{
  "hidden_act": "gelu",
  "bias": "all",
  "weight_decay": 0.27,
  "doc_mask": true,
  "max_steps": 2408,
  "dataset": "wikipedia_en"
}
Each number is 50 + 12 x the weight over its row's rms, rounded and kept within 0 to 99. Layers, rows and columns count from 0. The size before them is the row's rms in percent of the matrix's.

# layer 3 attention output (transposed), 320x320, rms 0.0518, rows 180-191, columns 80-159
102:58 40 43 32 55 46 36 57 45 45 36 45 57 34 63 46 45 50 46 57 37 64 77 42 58 29 35 73 44 66 38 39 45 50 53 52 54 36 63 40 61 48 54 31 48 38 56 37 45 63 54 53 38 57 54 52 57 25 50 29 61 50 86 60 43 39 66 50 74 43 47 63 59 52 33 41 47 42 56 40
108:39 26 39 37 49 66 45 65 29 53 75 56 70 35 64 62 52 54 42 48 65 74 35 24 65 32 41 57 49 51 61 60 62 30 45 44 54 37 60 35 56 28 46 53 84 34 65 43 70 73 35 72 39 47 40 54 51 62 45 58 45 58 40 31 43 38 46 48 45 38 44 50 50 51 60 59 21 39 52 64
108:47 70 65 39 44 52 47 75 53 52 62 41 36 48 65 50 50 49 61 56 63 51 50 28 57 51 57 41 46 50 53 55 61 43 48 53 40 43 29 25 16 51 40 62 53 67 43 52 50 64 53 40 50 82 40 52 44 53 41 63 58 51 26 48 64 42 52 37 52 28 36 44 37 60 61 56 46 34 58 38
109:62 43 61 45 55 53 38 37 65 41 52 47 50 60 42 47 57 40 51 55 41 50 43 57 58 62 56 57 37 83 53 49 50 37 62 52 34 74 42 43 77 46 53 41 58 44 53 26 53 46 35 64 28 41 34 46 39 12 45 53 38 46 50 58 59 44 48 42 39 59 45 42 63 55 47 40 50 23 50 32
116:30 62 29 65 57 12 63 51 49 50 57 58 44 39 32 58 61 60 54 44 58 51 46 35 77 46 51 56 49 49 52 47 41 43 27 61 56 59 48 60 47 51 73 56 53 42 45 38 40 35 47 45 54 54 52 50 75 49 41 57 46 33 45 55 62 95 60 53 58 49 65 65 20 45 86 19 55 51 32 74
113:45 49 61 34 52 45 45 57 42 38 53 36 48 60 39 58 32 58 50 44 34 36 51 50 57 60 55 54 45 62 52 55 55 41 31 58 49 60 32 63 34 51 44 47 59 45 65 62 44 52 53 60 82 38 35 57 45 46 39 59 57 59 57 40 29 67 34 38 41 48 37 56 41 47 30 54 37 29 48 48
112:80 78 41 61 40 55 60 60 39 43 48 51 36 45 50 59 52 52 52 38 31 43 58 47 31 35 39 46 62 50 69 48 57 72 35 26 77 42 52 55 43 38 35 55 75 64 44 49 48 66 53 55 39 57 56 58 49 42 61 55 51 46 45 34 41 47 45 45 54 40 45 45 51 47 46 43 66 54 58 58
102:59 49 57 39 59 50 56 62 52 61 53 41 44 49 58 53 26 65 41 48 51 36 60 52 77 54 68 42 58 48 57 62 46 35 66 44 44 52 46 49 33 45 36 48 29 80 61 26 84 27 59 49 53 66 33 74 54 37 61 50 56 63 56 50 58 62 60 54 51 66 30 62 40 54 30 47 42 41 45 64
113:27 51 50 62 54 43 38 45 61 54 39 89 61 44 60 59 46 54 51 53 42 44 55 68 57 57 32 56 40 43 46 45 43 52 31 55 54 45 57 39 54 70 60 44 38 71 37 47 71 48 61 39 58 53 55 44 58 28 56 63 30 59 46 33 63 41 42 62 42 54 62 63 44 56 58 53 36 35 53 65
106:41 42 56 51 54 42 51 43 54 68 37 41 65 41 40 59 54 47 34 50 48 48 52 31 47 56 58 37 47 46 30 59 31 25 36 66 54 31 63 55 41 46 41 41 50 57 61 48 50 47 62 30 66 44 70 55 41 43 50 39 47 50 68 32 52 59 65 62 51 53 48 46 36 57 70 55 49 56 61 61
113:66 38 30 57 64 37 70 57 43 57 46 64 49 37 49 58 16 55 47 58 47 41 55 31 47 60 50 57 33 56 38 58 56 55 45 40 61 42 37 62 39 48 16 49 44 34 39 26 39 75 33 40 37 53 57 60 72 52 34 36 47 74 33 29 40 46 47 30 48 66 58 51 70 43 60 51 49 45 53 44
099:37 82 58 51 56 51 53 78 32 54 61 54 37 73 65 53 49 34 49 44 50 44 35 59 51 59 52 50 17 43 57 46 52 62 45 56 56 48 41 55 41 42 64 62 72 42 49 49 60 53 47 64 43 33 65 56 42 37 49 44 49 51 56 35 70 56 35 55 61 64 23 53 28 61 77 53 35 35 44 38
# layer 3 attention value, 320x320, rms 0.0544, rows 181-192, columns 80-159
138:65 51 30 52 53 36 62 28 38 34 37 63 34 50 38 32 30 41 35 45 43 46 57 68 50 24 51 47 33 37 65 33 56 55 38 51 35 42 31 47 61 42 56 31 52 73 59 39 34 42 61 40 54 53 62 45 36 42 45 79 58 59 58 49 16 62 69 66 47 53 58 51 68 39 58 46 47 63 60 72
135:48 52 24 36 18 60 59 23 55 48 54 70 53 47 70 31 35 59 71 46 43 68 42 55 40 54 54 58 46 15 38 62 48 62 49 50 29 54 56 22 43 74 38 40 33 45 38 46 65 74 39 48 53 50 57 70 74 58 67 66 45 42 53 38 22 57 47 25 63 67 55 69 51 45 54 58 57 52 51 60
141:45 62 50 50 39 48 41 49 66 68 67 65 50 47 84 51 72 66 39 55 63 50 47 49 65 28 33 49 51 51 37 41 41 44 33 47 54 65 54 30 17 45 61 43 27 54 53 60 62 35 52 46 50 43 50 29 49 55 41 36 47 47 53 41 36 44 59 55 52 46 54 64 25 47 48 67 74 53 82 78
146:41 38 29 53 52 69 48 55 53 71 59 30 54 45 55 62 55 43 32 48 42 54 57 54 36 63 52 59 64 69 41 56 54 55 58 71 50 82 40 61 41 43 45 64 31 54 49 54 78 39 70 43 44 51 53 45 59 58 65 49 61 56 54 23 55 72 48 47 61 27 44 40 67 33 73 61 60 30 62 50
149:40 40 49 35 45 34 37 57 29 50 62 47 30 32 57 60 42 62 76 57 53 63 43 40 33 31 38 42 41 62 28 54 48 35 37 60 41 53 49 49 58 59 40 51 24 55 54 69 35 35 37 63 51 70 43 27 64 54 61 50 45 47 38 51 45 44 73 36 54 68 28 61 54 70 50 81 51 47 56 37
143:38 42 82 65 61 34 41 44 56 56 62 62 47 45 32 45 35 76 34 46 71 66 66 55 66 58 68 40 45 51 37 34 63 55 54 41 57 72 74 61 56 43 60 37 45 58 44 66 64 46 53 50 11 51 49 67 54 56 65 49 58 41 57 63 53 54 51 47 33 42 53 44 55 46 64 67 48 43 68 75
129:50 52 68 50 71 70 53 42 46 61 71 61 52 62 53 63 52 47 34 32 62 59 61 54 45 52 46 36 46 44 44 22 51 57 54 32 69 43 56 45 19 55 38 59 55 50 59 55 37 44 49 49 48 56 47 60 59 31 52 52 53 61 35 58 54 52 49 34 66 56 67 51 42 56 64 56 42 52 21 69
140:61 47 52 52 34 54 45 30 49 57 52 37 46 47 49 48 50 42 47 39 62 31 44 49 47 46 30 54 50 42 65 49 42 72 64 42 56 40 53 39 37 51 59 31 28 61 80 45 50 44 38 49 42 62 44 22 53 80 46 51 52 57 45 41 60 40 49 27 41 33 55 57 44 39 61 45 41 50 35 39
141:41 47 54 53 44 46 49 33 58 58 39 40 34 65 42 52 49 43 45 58 45 41 41 56 43 52 31 58 40 47 57 35 49 54 67 57 68 36 65 52 33 46 52 50 44 57 64 55 45 42 49 61 43 61 42 56 38 40 60 48 56 46 58 30 76 58 40 71 59 50 32 62 57 51 75 57 42 56 51 38
142:61 77 62 50 31 35 56 76 57 33 40 54 63 39 45 83 40 36 32 59 41 57 38 58 49 43 66 45 43 54 66 47 54 50 56 34 53 56 48 42 49 34 84 61 43 71 43 64 39 55 48 44 30 64 55 60 38 49 44 69 54 30 41 65 56 37 47 62 39 41 28 50 41 68 53 46 56 53 62 37
122:53 56 50 40 45 37 50 54 54 53 40 56 65 49 48 51 60 57 53 50 46 58 48 46 34 43 33 75 59 47 44 57 44 46 59 69 32 58 53 28 52 69 60 60 50 49 39 62 53 46 44 33 67 29 49 44 56 39 71 52 52 23 64 46 45 52 40 54 50 66 52 37 76 62 51 20 44 48 51 71
082:57 68 46 43 43 62 42 38 36 62 58 28 70 60 79 23 51 58 49 49 43 66 28 53 50 38 67 48 54 60 64 50 48 68 46 66 40 54 52 39 49 63 67 48 52 52 60 43 55 53 45 36 67 63 66 24 48 40 55 55 33 44 37 47 44 68 47 38 47 37 48 55 45 61 74 71 55 48 49 61
# layer 3 attention query, 320x320, rms 0.0754, rows 192-223, columns 80-159
084:59 59 43 47 56 62 59 33 35 36 52 51 56 48 54 46 45 65 65 52 55 57 76 32 43 60 48 50 58 46 26 64 46 26 12 46 67 65 46 43 56 54 68 55 34 56 54 67 53 54 30 41 43 46 27 48 63 52 43 38 53 56 42 73 24 35 39 68 46 44 44 67 66 54 59 60 34 57 33 39
080:34 45 50 25 42 40 51 62 38 58 26 26 45 44 53 37 42 60 47 51 55 51 54 44 58 55 66 36 41 51 50 18 45 47 37 47 45 43 28 48 36 41 68 62 52 52 42 40 53 48 58 60 46 59 53 58 35 61 59 63 59 49 65 57 62 45 41 68 59 51 53 34 68 44 57 61 57 59 53 39
076:42 36 39 61 41 47 59 63 60 32 74 66 75 55 58 69 58 31 82 49 60 31 62 43 44 56 39 56 57 42 68 37 53 48 43 41 71 48 57 56 54 36 57 41 40 45 40 88 50 38 49 72 60 59 55 60 41 57 57 48 38 57 52 45 56 62 33 64 45 44 21 49 71 46 70 48 60 27 46 57
110:45 49 44 45 67 52 59 59 57 52 82 61 49 51 56 52 43 58 28 42 32 67 68 46 48 72 25 79 48 45 62 83 58 55 56 35 51 64 65 66 46 57 48 58 60 72 57 39 54 53 53 60 48 35 65 35 64 36 28 58 49 14 41 42 42 37 70 48 42 34 58 21 48 54 51 59 47 24 59 49
076:52 41 46 42 39 47 54 82 41 56 32 65 54 54 70 35 50 55 43 46 43 32 42 51 45 52 60 62 61 47 40 50 54 63 64 47 62 45 68 39 39 30 41 60 65 67 68 52 22 30 52 38 56 44 32 58 30 37 66 70 46 55 45 49 65 68 57 47 48 47 44 60 54 32 47 36 44 59 49 52
106:57 63 51 41 35 62 49 56 64 45 28 44 43 46 34 57 64 64 67 37 74 38 30 57 66 24 62 58 42 34 61 28 63 52 37 68 54 43 27 44 66 42 45 25 58 45 39 49 32 51 47 62 59 58 53 48 19 76 76 57 40 61 68 37 63 50 44 59 63 54 49 72 67 54 73 44 60 46 57 53
091:36 22 39 38 50 65 61 63 48 47 43 41 55 46 57 74 69 50 55 56 60 51 54 33 31 55 41 52 63 56 24 52 54 68 56 53 41 47 37 55 56 70 44 57 22 56 22 55 44 44 37 50 58 70 40 58 50 37 40 67 49 56 44 39 47 56 52 36 43 40 42 49 56 49 39 45 53 63 55 27
104:39 39 48 60 60 27 46 55 54 61 43 68 64 66 73 43 49 46 40 67 28 51 70 43 51 54 39 52 47 56 29 68 55 49 63 44 67 51 44 44 49 56 61 75 29 48 67 45 56 47 48 43 50 58 18 37 57 48 37 70 72 44 19 42 53 63 46 38 28 50 45 25 52 36 54 53 50 65 21 47
106:23 59 35 57 62 42 38 54 56 20 56 40 58 47 53 62 72 47 35 30 40 34 54 40 47 56 41 61 53 64 60 51 55 46 47 48 30 25 38 55 56 43 42 52 71 50 51 38 45 50 44 49 52 50 43 60 68 54 54 57 39 52 48 42 61 33 41 63 77 55 64 60 39 47 55 50 55 70 44 40
100:42 59 37 52 62 53 38 51 41 59 54 59 78 42 47 47 51 43 47 60 52 44 68 42 27 48 57 52 39 71 56 41 46 39 64 58 66 27 43 50 63 48 56 37 43 47 43 39 56 66 44 49 54 45 41 37 36 69 53 41 48 52 30 05 57 43 50 57 46 55 51 45 47 39 47 63 56 48 54 43
104:68 79 52 58 54 54 72 46 63 35 53 57 31 47 44 51 38 41 54 34 29 50 43 60 46 47 70 65 52 58 35 53 42 36 41 53 40 51 56 52 53 32 51 36 58 43 32 33 59 49 57 37 62 37 40 44 29 61 59 55 31 62 49 46 41 48 39 36 40 45 59 72 45 50 44 57 45 37 47 43
103:66 42 44 60 44 49 38 51 56 46 53 43 36 22 48 43 67 57 37 42 49 65 48 59 65 29 42 62 36 37 44 30 62 67 56 52 55 47 50 53 24 47 43 50 34 48 61 44 61 54 47 52 72 68 48 40 27 69 67 47 35 68 73 38 67 45 42 48 73 53 75 74 58 74 63 25 70 46 50 52
099:41 41 33 59 68 42 32 35 67 44 58 54 48 53 58 37 48 30 49 74 78 68 61 59 61 59 40 53 38 76 58 55 57 56 59 41 31 55 33 63 56 55 40 52 45 61 24 70 55 42 47 53 32 44 65 69 54 51 61 38 46 24 52 61 59 57 58 61 54 42 56 52 44 49 43 54 52 58 41 62
102:39 53 61 46 67 65 42 56 53 56 45 53 56 13 31 44 46 59 58 42 69 39 73 37 47 57 68 52 37 42 59 38 48 62 56 64 65 56 56 43 51 60 56 58 53 64 55 68 42 68 47 29 45 45 43 43 51 52 58 37 42 46 36 47 54 45 32 40 41 23 68 51 48 66 41 43 60 46 65 60
104:37 62 41 61 66 48 32 43 51 62 62 49 60 53 35 56 46 59 35 58 71 42 67 47 49 43 32 67 38 37 59 49 42 48 56 48 52 58 29 65 36 44 47 65 57 27 44 42 50 39 52 41 36 34 46 54 77 50 51 60 52 34 61 42 35 54 54 60 68 49 50 47 33 49 57 42 41 31 64 56
100:59 53 48 28 33 53 18 39 54 47 60 61 55 47 47 41 63 56 51 49 39 65 47 63 45 45 61 70 46 53 62 39 59 48 69 59 52 61 35 56 47 51 49 47 57 59 55 47 56 56 70 60 30 37 55 62 53 63 42 40 64 57 63 35 47 59 52 50 44 53 58 47 47 48 42 41 43 26 55 31
091:49 32 69 64 51 61 57 38 42 53 55 50 53 59 62 58 42 38 53 66 50 62 44 54 52 34 58 68 31 46 63 41 50 69 41 40 49 59 42 55 26 37 33 51 63 53 46 42 56 63 46 41 65 36 32 60 61 30 41 59 47 45 48 50 28 54 53 60 39 48 66 39 52 56 59 79 71 30 61 44
097:68 44 45 50 51 51 50 21 49 41 49 49 52 61 48 63 43 40 54 57 31 56 50 45 56 33 61 45 54 66 53 71 55 46 63 37 72 61 45 48 66 39 66 46 62 32 67 53 43 64 47 48 70 56 52 34 43 54 48 31 63 54 55 49 37 58 47 40 62 64 48 42 54 67 60 54 60 62 30 50
105:59 25 34 55 33 30 54 21 56 51 36 39 36 41 39 58 61 54 48 64 48 58 37 56 55 57 48 55 33 59 45 54 44 24 63 29 46 53 41 38 54 44 56 51 33 32 19 50 40 61 37 50 60 48 55 58 42 42 22 49 52 48 57 67 50 36 57 68 39 53 38 55 34 37 63 56 46 54 59 49
104:34 44 59 44 57 53 50 57 49 44 54 51 36 51 29 55 61 59 61 26 44 53 67 62 40 31 55 60 46 48 69 60 59 63 46 43 57 53 46 56 58 68 33 57 53 43 49 60 50 66 52 33 40 30 51 55 53 53 10 47 58 29 98 53 63 50 50 52 53 63 40 43 38 32 70 44 37 41 51 47
093:39 56 60 61 48 47 38 65 53 49 51 56 47 69 35 75 33 51 40 54 46 50 64 46 46 28 51 60 56 55 61 28 76 69 55 51 38 53 49 58 39 63 61 48 42 80 54 40 42 75 67 67 37 46 71 50 38 36 45 44 61 60 55 46 60 47 44 42 40 55 33 53 40 47 42 68 47 47 68 42
094:53 41 54 59 27 54 57 47 67 42 41 35 52 66 56 48 31 42 45 51 47 41 44 45 46 55 50 58 63 71 56 42 73 41 43 50 64 62 45 41 52 52 35 61 59 21 74 59 54 66 84 50 60 39 51 43 85 54 45 33 52 57 70 53 39 30 57 44 55 46 47 43 59 42 79 57 56 66 33 52
104:35 63 48 51 64 61 49 60 51 63 72 31 61 45 39 55 42 53 48 68 26 54 40 78 59 58 64 48 33 37 56 49 54 55 34 64 64 50 85 43 57 52 35 48 40 37 39 52 42 24 51 62 67 53 61 41 56 39 48 45 29 52 45 45 70 40 33 47 52 43 40 36 52 69 33 31 26 49 65 65
096:54 44 50 44 54 71 71 43 43 45 60 43 45 50 41 68 56 12 57 47 44 63 62 27 48 53 51 64 46 60 61 46 57 73 49 57 54 44 41 68 34 58 37 43 50 40 55 59 36 22 47 84 29 60 64 47 34 35 50 49 36 47 61 43 42 46 48 52 36 45 34 53 53 55 51 41 64 37 68 42
103:43 31 66 37 51 57 44 49 54 50 53 43 48 61 48 48 26 54 75 41 65 52 64 43 67 37 45 53 69 46 56 40 61 53 74 67 83 31 50 34 49 34 65 34 47 42 64 54 53 56 38 62 41 47 40 48 36 50 58 40 40 27 63 91 60 44 51 66 51 26 50 33 42 63 43 41 48 68 56 66
096:46 49 51 37 52 59 51 40 32 46 27 38 72 65 34 49 58 53 57 58 50 36 32 59 41 37 34 62 42 56 50 56 35 51 52 59 44 49 63 70 42 58 44 38 55 41 39 24 45 53 59 70 55 70 37 53 58 54 38 17 43 44 66 57 57 44 58 73 57 37 39 40 43 66 45 49 54 69 62 54
091:56 41 54 51 43 45 47 56 49 45 60 67 48 37 53 51 36 43 43 33 56 64 60 41 34 33 44 43 56 48 32 51 43 36 53 53 62 23 62 58 30 45 50 50 44 50 48 70 71 36 44 59 45 47 42 33 46 76 38 65 45 59 56 44 56 38 49 37 44 63 75 69 69 50 45 45 36 67 26 56
104:33 72 56 48 51 58 21 39 55 50 49 61 38 59 69 49 53 49 58 56 43 42 39 48 47 57 45 41 51 67 39 46 62 54 67 36 51 34 58 66 35 43 52 47 56 31 44 44 45 29 44 42 43 58 70 53 49 38 77 41 57 55 35 52 61 44 49 80 39 33 42 44 44 66 45 37 47 54 56 69
099:37 61 28 33 49 39 42 40 58 40 51 64 55 38 45 52 23 38 35 38 50 46 44 57 51 50 58 54 50 68 33 44 41 42 44 48 23 52 61 52 50 64 47 47 46 48 43 78 57 42 44 57 60 41 42 50 56 52 41 63 44 58 34 59 60 57 66 42 36 60 38 54 42 53 65 63 40 62 41 60
098:47 42 27 60 45 52 56 50 38 36 52 50 29 50 56 70 50 36 78 44 38 40 54 69 66 43 70 39 60 57 44 56 59 45 67 50 37 32 43 44 39 58 40 30 57 43 48 57 59 39 52 72 50 38 40 51 58 48 52 80 44 32 30 39 53 77 63 39 46 38 47 42 52 73 22 59 61 41 22 50
095:68 49 55 49 36 60 50 63 41 28 62 53 37 49 61 39 68 57 45 35 24 47 61 60 45 58 77 51 52 56 63 37 67 39 48 17 36 55 62 41 39 38 34 55 61 57 50 70 56 56 47 62 55 58 32 47 50 49 60 70 66 32 19 51 45 59 55 54 51 48 61 45 42 36 47 52 53 54 36 63
097:55 53 51 60 71 65 42 60 56 43 53 38 49 34 44 40 36 46 54 42 43 59 43 55 36 46 15 59 51 29 40 62 74 42 48 38 55 42 62 51 46 51 58 50 37 52 31 43 62 41 71 51 26 52 62 65 35 67 54 34 49 42 48 54 66 40 70 54 29 38 57 57 51 49 47 38 60 64 64 33
# layer 3 attention key, 320x320, rms 0.0765, rows 192-223, columns 80-159
082:45 62 37 55 64 56 35 67 53 42 36 33 68 51 54 60 50 56 50 54 60 53 34 62 38 40 45 55 48 55 67 45 62 43 37 56 51 54 69 48 53 39 30 39 72 28 40 32 35 42 51 38 68 59 49 43 41 50 52 44 36 49 48 48 61 46 43 54 50 45 60 58 54 50 56 29 38 56 34 49
073:53 29 49 60 52 43 46 36 68 47 61 73 45 70 63 43 34 41 69 47 48 59 48 44 42 52 46 56 43 72 61 84 66 27 50 48 49 71 64 49 55 50 55 65 39 40 63 68 64 85 47 35 43 60 37 45 43 33 43 41 52 33 47 50 39 65 62 41 42 42 48 59 41 66 55 53 42 48 18 30
087:32 47 54 82 59 30 32 60 53 64 44 52 44 56 57 43 55 49 30 38 50 53 45 45 46 40 57 55 52 68 49 50 21 70 60 83 44 73 61 45 52 48 21 70 46 66 31 39 48 59 52 38 69 79 59 21 39 21 41 47 56 62 47 59 51 46 46 42 46 74 57 79 52 42 56 53 64 40 54 48
105:43 36 50 54 48 51 36 45 58 53 64 45 67 61 44 41 57 32 65 48 42 51 28 43 61 76 35 47 60 42 36 52 51 51 45 34 38 32 29 49 60 35 45 36 53 28 60 48 56 80 39 39 35 57 35 55 52 66 56 42 61 53 49 49 43 63 41 46 30 35 34 39 43 60 69 55 42 53 39 52
098:62 62 47 49 57 60 65 43 65 33 28 22 42 47 53 24 65 60 43 56 53 44 60 38 46 64 69 47 45 34 47 33 38 58 51 52 52 56 74 47 55 49 49 84 56 67 58 44 34 45 51 53 59 51 58 48 57 52 36 54 37 55 72 47 57 52 64 44 53 64 47 41 67 35 49 53 50 56 51 47
113:53 49 40 60 56 47 60 59 47 38 36 30 40 47 48 47 55 31 32 60 38 57 76 56 49 30 65 65 57 55 42 42 43 43 62 60 38 68 62 57 39 76 24 87 63 48 36 66 40 35 34 57 47 43 63 21 62 24 47 61 41 43 26 54 48 42 38 51 53 46 45 67 45 33 42 72 56 53 33 51
111:27 55 69 49 46 39 19 31 56 38 62 61 61 48 61 53 61 61 71 47 49 57 39 42 39 39 41 51 43 51 51 64 57 52 32 55 73 25 40 56 56 46 71 39 60 41 61 56 61 51 65 53 44 53 55 62 54 58 51 34 61 72 41 47 59 50 54 54 37 40 63 47 49 57 50 32 36 42 49 63
096:51 55 61 38 34 73 56 64 38 56 47 59 60 48 35 36 74 50 56 68 50 46 47 62 40 51 49 43 42 43 45 46 56 48 47 57 68 49 42 34 38 39 47 37 39 67 66 38 57 64 56 60 36 28 42 57 39 47 45 52 26 26 25 38 55 48 74 44 58 49 60 56 57 55 41 71 34 41 48 49
113:55 62 56 31 65 42 59 75 43 40 55 42 55 49 63 75 42 61 39 56 66 44 65 21 58 41 90 42 52 39 45 48 61 58 25 76 66 26 62 39 57 57 44 28 56 48 42 40 68 50 64 44 50 84 43 27 63 52 49 39 43 40 24 64 50 57 58 47 43 37 51 39 39 39 41 55 43 53 54 46
108:28 45 56 39 66 60 40 64 74 43 40 51 54 51 36 53 45 42 47 56 57 57 44 52 40 55 41 40 46 50 51 46 54 52 47 58 53 58 48 44 57 51 44 58 61 31 58 65 54 65 31 71 58 36 43 50 35 44 90 65 63 43 48 66 72 26 55 05 70 70 58 51 63 48 55 83 45 36 33 45
111:55 53 63 59 61 62 42 51 65 39 48 44 69 74 50 53 20 62 51 39 41 60 59 61 83 55 39 45 68 46 65 50 38 55 30 49 40 43 46 54 50 38 68 54 58 68 36 45 49 39 59 68 44 48 72 61 71 23 72 46 36 49 30 48 66 47 64 39 48 59 60 48 40 47 30 45 65 50 59 35
105:44 43 40 57 44 46 57 69 68 49 51 47 22 37 54 74 59 48 20 49 39 76 51 53 59 22 62 49 51 58 45 43 32 50 59 78 26 59 34 48 41 60 50 55 62 52 60 42 55 37 53 58 34 52 70 55 56 56 49 55 36 52 44 51 38 47 22 57 72 53 37 65 38 38 44 34 38 55 40 58
108:50 34 43 69 46 56 52 69 75 62 37 49 23 62 51 63 60 47 31 59 47 42 38 49 49 36 63 44 40 48 35 32 49 50 44 59 48 38 47 63 62 61 54 27 49 41 28 52 60 64 54 39 43 51 48 63 55 67 38 37 46 35 35 51 50 53 64 59 54 48 52 50 69 61 50 51 66 47 55 47
106:50 49 55 65 66 44 66 74 37 39 36 47 18 63 20 67 31 50 51 58 45 58 33 55 52 49 56 51 62 46 28 46 45 20 61 46 53 41 61 49 46 45 42 59 38 54 40 44 56 47 56 57 56 47 50 23 29 47 44 57 25 49 63 51 60 41 37 41 63 41 54 43 47 47 36 59 66 47 46 40
108:65 65 36 42 48 39 66 68 56 56 55 55 40 55 48 47 47 40 49 57 58 48 62 47 40 27 67 64 70 63 50 38 38 42 41 57 61 44 33 38 61 48 47 46 78 62 37 55 40 44 39 73 61 40 39 47 54 57 51 63 68 69 39 56 58 60 63 45 41 48 46 39 52 42 40 35 26 57 35 61
102:56 52 45 48 60 60 70 52 34 40 52 87 56 44 44 79 34 56 46 47 64 37 57 49 52 28 19 65 54 47 56 49 61 35 63 58 22 55 52 59 26 56 52 21 44 75 42 37 47 38 50 55 64 45 53 60 55 56 40 50 33 75 56 52 77 54 64 64 49 43 55 34 54 55 38 64 58 53 61 28
091:65 56 49 47 37 57 39 41 53 52 52 38 41 52 32 67 58 39 35 42 54 32 37 51 59 36 46 58 42 42 56 47 54 33 58 34 62 40 44 80 48 71 34 44 55 65 54 46 48 49 50 36 45 40 37 62 54 73 34 57 58 50 64 50 47 39 67 47 35 52 52 42 53 31 65 63 56 58 44 60
111:58 50 53 32 42 55 53 49 31 57 33 52 60 39 49 49 62 39 55 36 55 51 29 42 67 45 54 51 18 50 22 53 60 47 53 71 40 61 57 65 62 43 71 53 61 47 49 50 45 60 43 44 44 51 54 52 54 36 41 43 58 47 51 53 38 49 47 53 27 48 21 25 56 55 54 56 50 63 46 47
114:66 33 70 50 58 52 71 56 37 53 59 51 60 57 47 60 32 43 46 53 46 49 46 84 55 36 43 59 46 40 59 37 43 40 42 63 38 54 46 61 62 37 61 46 49 35 60 52 34 57 36 43 41 38 50 55 61 45 54 33 50 40 39 33 51 35 78 48 35 48 28 62 42 38 78 38 37 74 40 56
106:65 43 51 27 56 51 31 37 62 39 30 59 66 36 55 71 46 36 76 49 39 57 41 34 60 55 49 60 34 28 76 54 45 52 41 57 49 33 48 55 59 45 70 41 66 32 38 58 81 52 50 41 54 38 40 50 84 62 44 63 48 43 69 33 60 29 59 61 62 26 29 44 68 54 67 67 37 53 62 38
100:73 44 46 32 48 42 86 36 46 60 59 25 67 53 37 57 67 48 59 62 60 65 40 50 48 54 47 61 44 46 52 48 56 77 58 34 67 63 51 24 78 73 52 54 64 51 45 50 69 40 47 36 53 48 56 43 50 44 61 55 56 71 58 47 39 38 50 55 26 46 50 51 33 57 57 40 37 63 43 51
110:74 40 63 69 37 49 47 72 28 51 38 58 36 39 38 47 50 77 56 54 54 33 69 25 46 64 51 38 40 40 46 33 66 59 50 37 60 53 69 47 35 35 70 51 57 59 56 53 50 72 56 54 48 69 45 55 50 54 33 40 58 26 30 44 50 48 61 43 52 52 44 48 49 51 66 49 47 42 55 58
113:41 44 71 52 36 42 53 47 45 24 48 55 43 53 65 77 59 52 52 25 30 45 52 36 41 50 54 41 39 39 50 39 33 52 37 67 40 48 62 50 45 53 42 39 53 51 50 54 55 68 45 54 34 36 57 56 43 66 47 40 63 49 54 27 42 40 31 51 43 47 40 40 55 34 46 30 37 50 50 58
105:57 82 66 68 62 58 58 68 45 38 47 43 37 44 44 46 51 52 60 48 52 71 56 41 47 42 50 44 54 55 60 81 33 25 31 27 40 53 50 49 65 59 67 31 37 23 31 52 54 50 46 43 48 60 43 54 42 47 61 60 30 47 68 38 65 50 56 45 62 57 27 37 34 66 36 29 59 58 34 46
113:55 49 36 32 55 42 58 68 39 40 52 53 21 47 36 42 62 52 59 57 59 21 38 53 40 50 51 45 48 57 53 65 63 49 67 44 45 28 35 55 49 46 15 55 37 70 51 67 57 55 44 60 42 40 58 44 29 38 54 80 19 40 44 64 56 54 53 38 48 58 50 54 33 48 63 50 40 62 34 40
107:35 45 59 49 36 53 62 54 33 58 44 38 47 30 25 54 49 40 40 32 22 72 58 28 64 48 47 59 42 73 60 48 44 45 61 42 54 34 47 51 52 65 51 43 45 56 64 43 57 33 52 45 54 62 40 61 44 35 54 51 58 33 64 64 62 44 40 47 62 49 45 44 45 51 53 69 70 49 52 58
098:37 54 49 44 44 62 23 35 73 30 52 47 49 57 79 40 65 55 65 60 50 42 42 50 62 54 35 43 40 32 38 41 55 49 36 74 58 37 26 40 49 27 55 31 56 67 41 38 38 56 54 54 41 58 47 46 54 58 49 52 37 69 50 73 39 79 40 59 57 50 52 65 54 55 43 65 48 50 57 47
110:35 27 50 33 65 50 48 52 65 52 42 35 64 44 50 78 51 38 66 38 42 33 42 45 33 69 60 67 33 41 72 52 35 42 43 36 31 37 55 61 61 33 46 41 60 57 55 76 53 61 67 66 57 48 28 51 45 29 86 44 41 27 58 65 40 51 59 45 46 47 60 42 61 71 58 40 55 30 51 53
103:51 44 55 51 50 61 34 63 18 67 58 56 63 55 55 28 50 71 69 58 47 24 45 60 49 42 46 51 47 49 55 38 58 40 47 55 51 50 54 31 36 30 53 39 69 57 55 45 41 50 64 59 30 52 57 62 72 81 42 45 60 54 36 47 62 63 53 45 39 31 60 62 32 44 27 74 64 60 45 63
105:50 63 79 45 58 79 48 49 50 70 48 60 55 26 54 63 76 40 42 36 55 47 50 50 52 44 39 53 57 58 50 39 47 53 36 62 65 59 58 56 76 55 51 35 22 51 40 65 36 53 78 45 40 46 41 75 62 53 71 38 61 51 57 39 56 36 50 46 64 59 26 41 50 45 48 65 64 55 44 67
102:51 45 68 56 64 44 53 27 43 51 57 32 62 57 53 41 27 62 31 67 47 41 65 44 50 61 48 33 56 45 52 52 75 56 54 35 80 47 45 34 59 35 56 37 48 56 66 61 48 82 73 59 63 53 50 56 49 71 35 28 52 49 55 28 52 58 39 34 70 61 43 40 43 45 70 58 44 56 38 63
105:48 39 53 77 55 63 61 46 58 49 29 57 70 49 54 46 32 67 64 28 45 60 36 54 47 31 51 64 47 45 45 45 73 44 50 45 33 58 35 44 41 54 20 64 62 62 33 40 54 43 48 38 63 61 47 50 49 40 56 41 47 44 52 46 70 57 46 58 47 84 42 44 44 55 45 38 46 61 16 50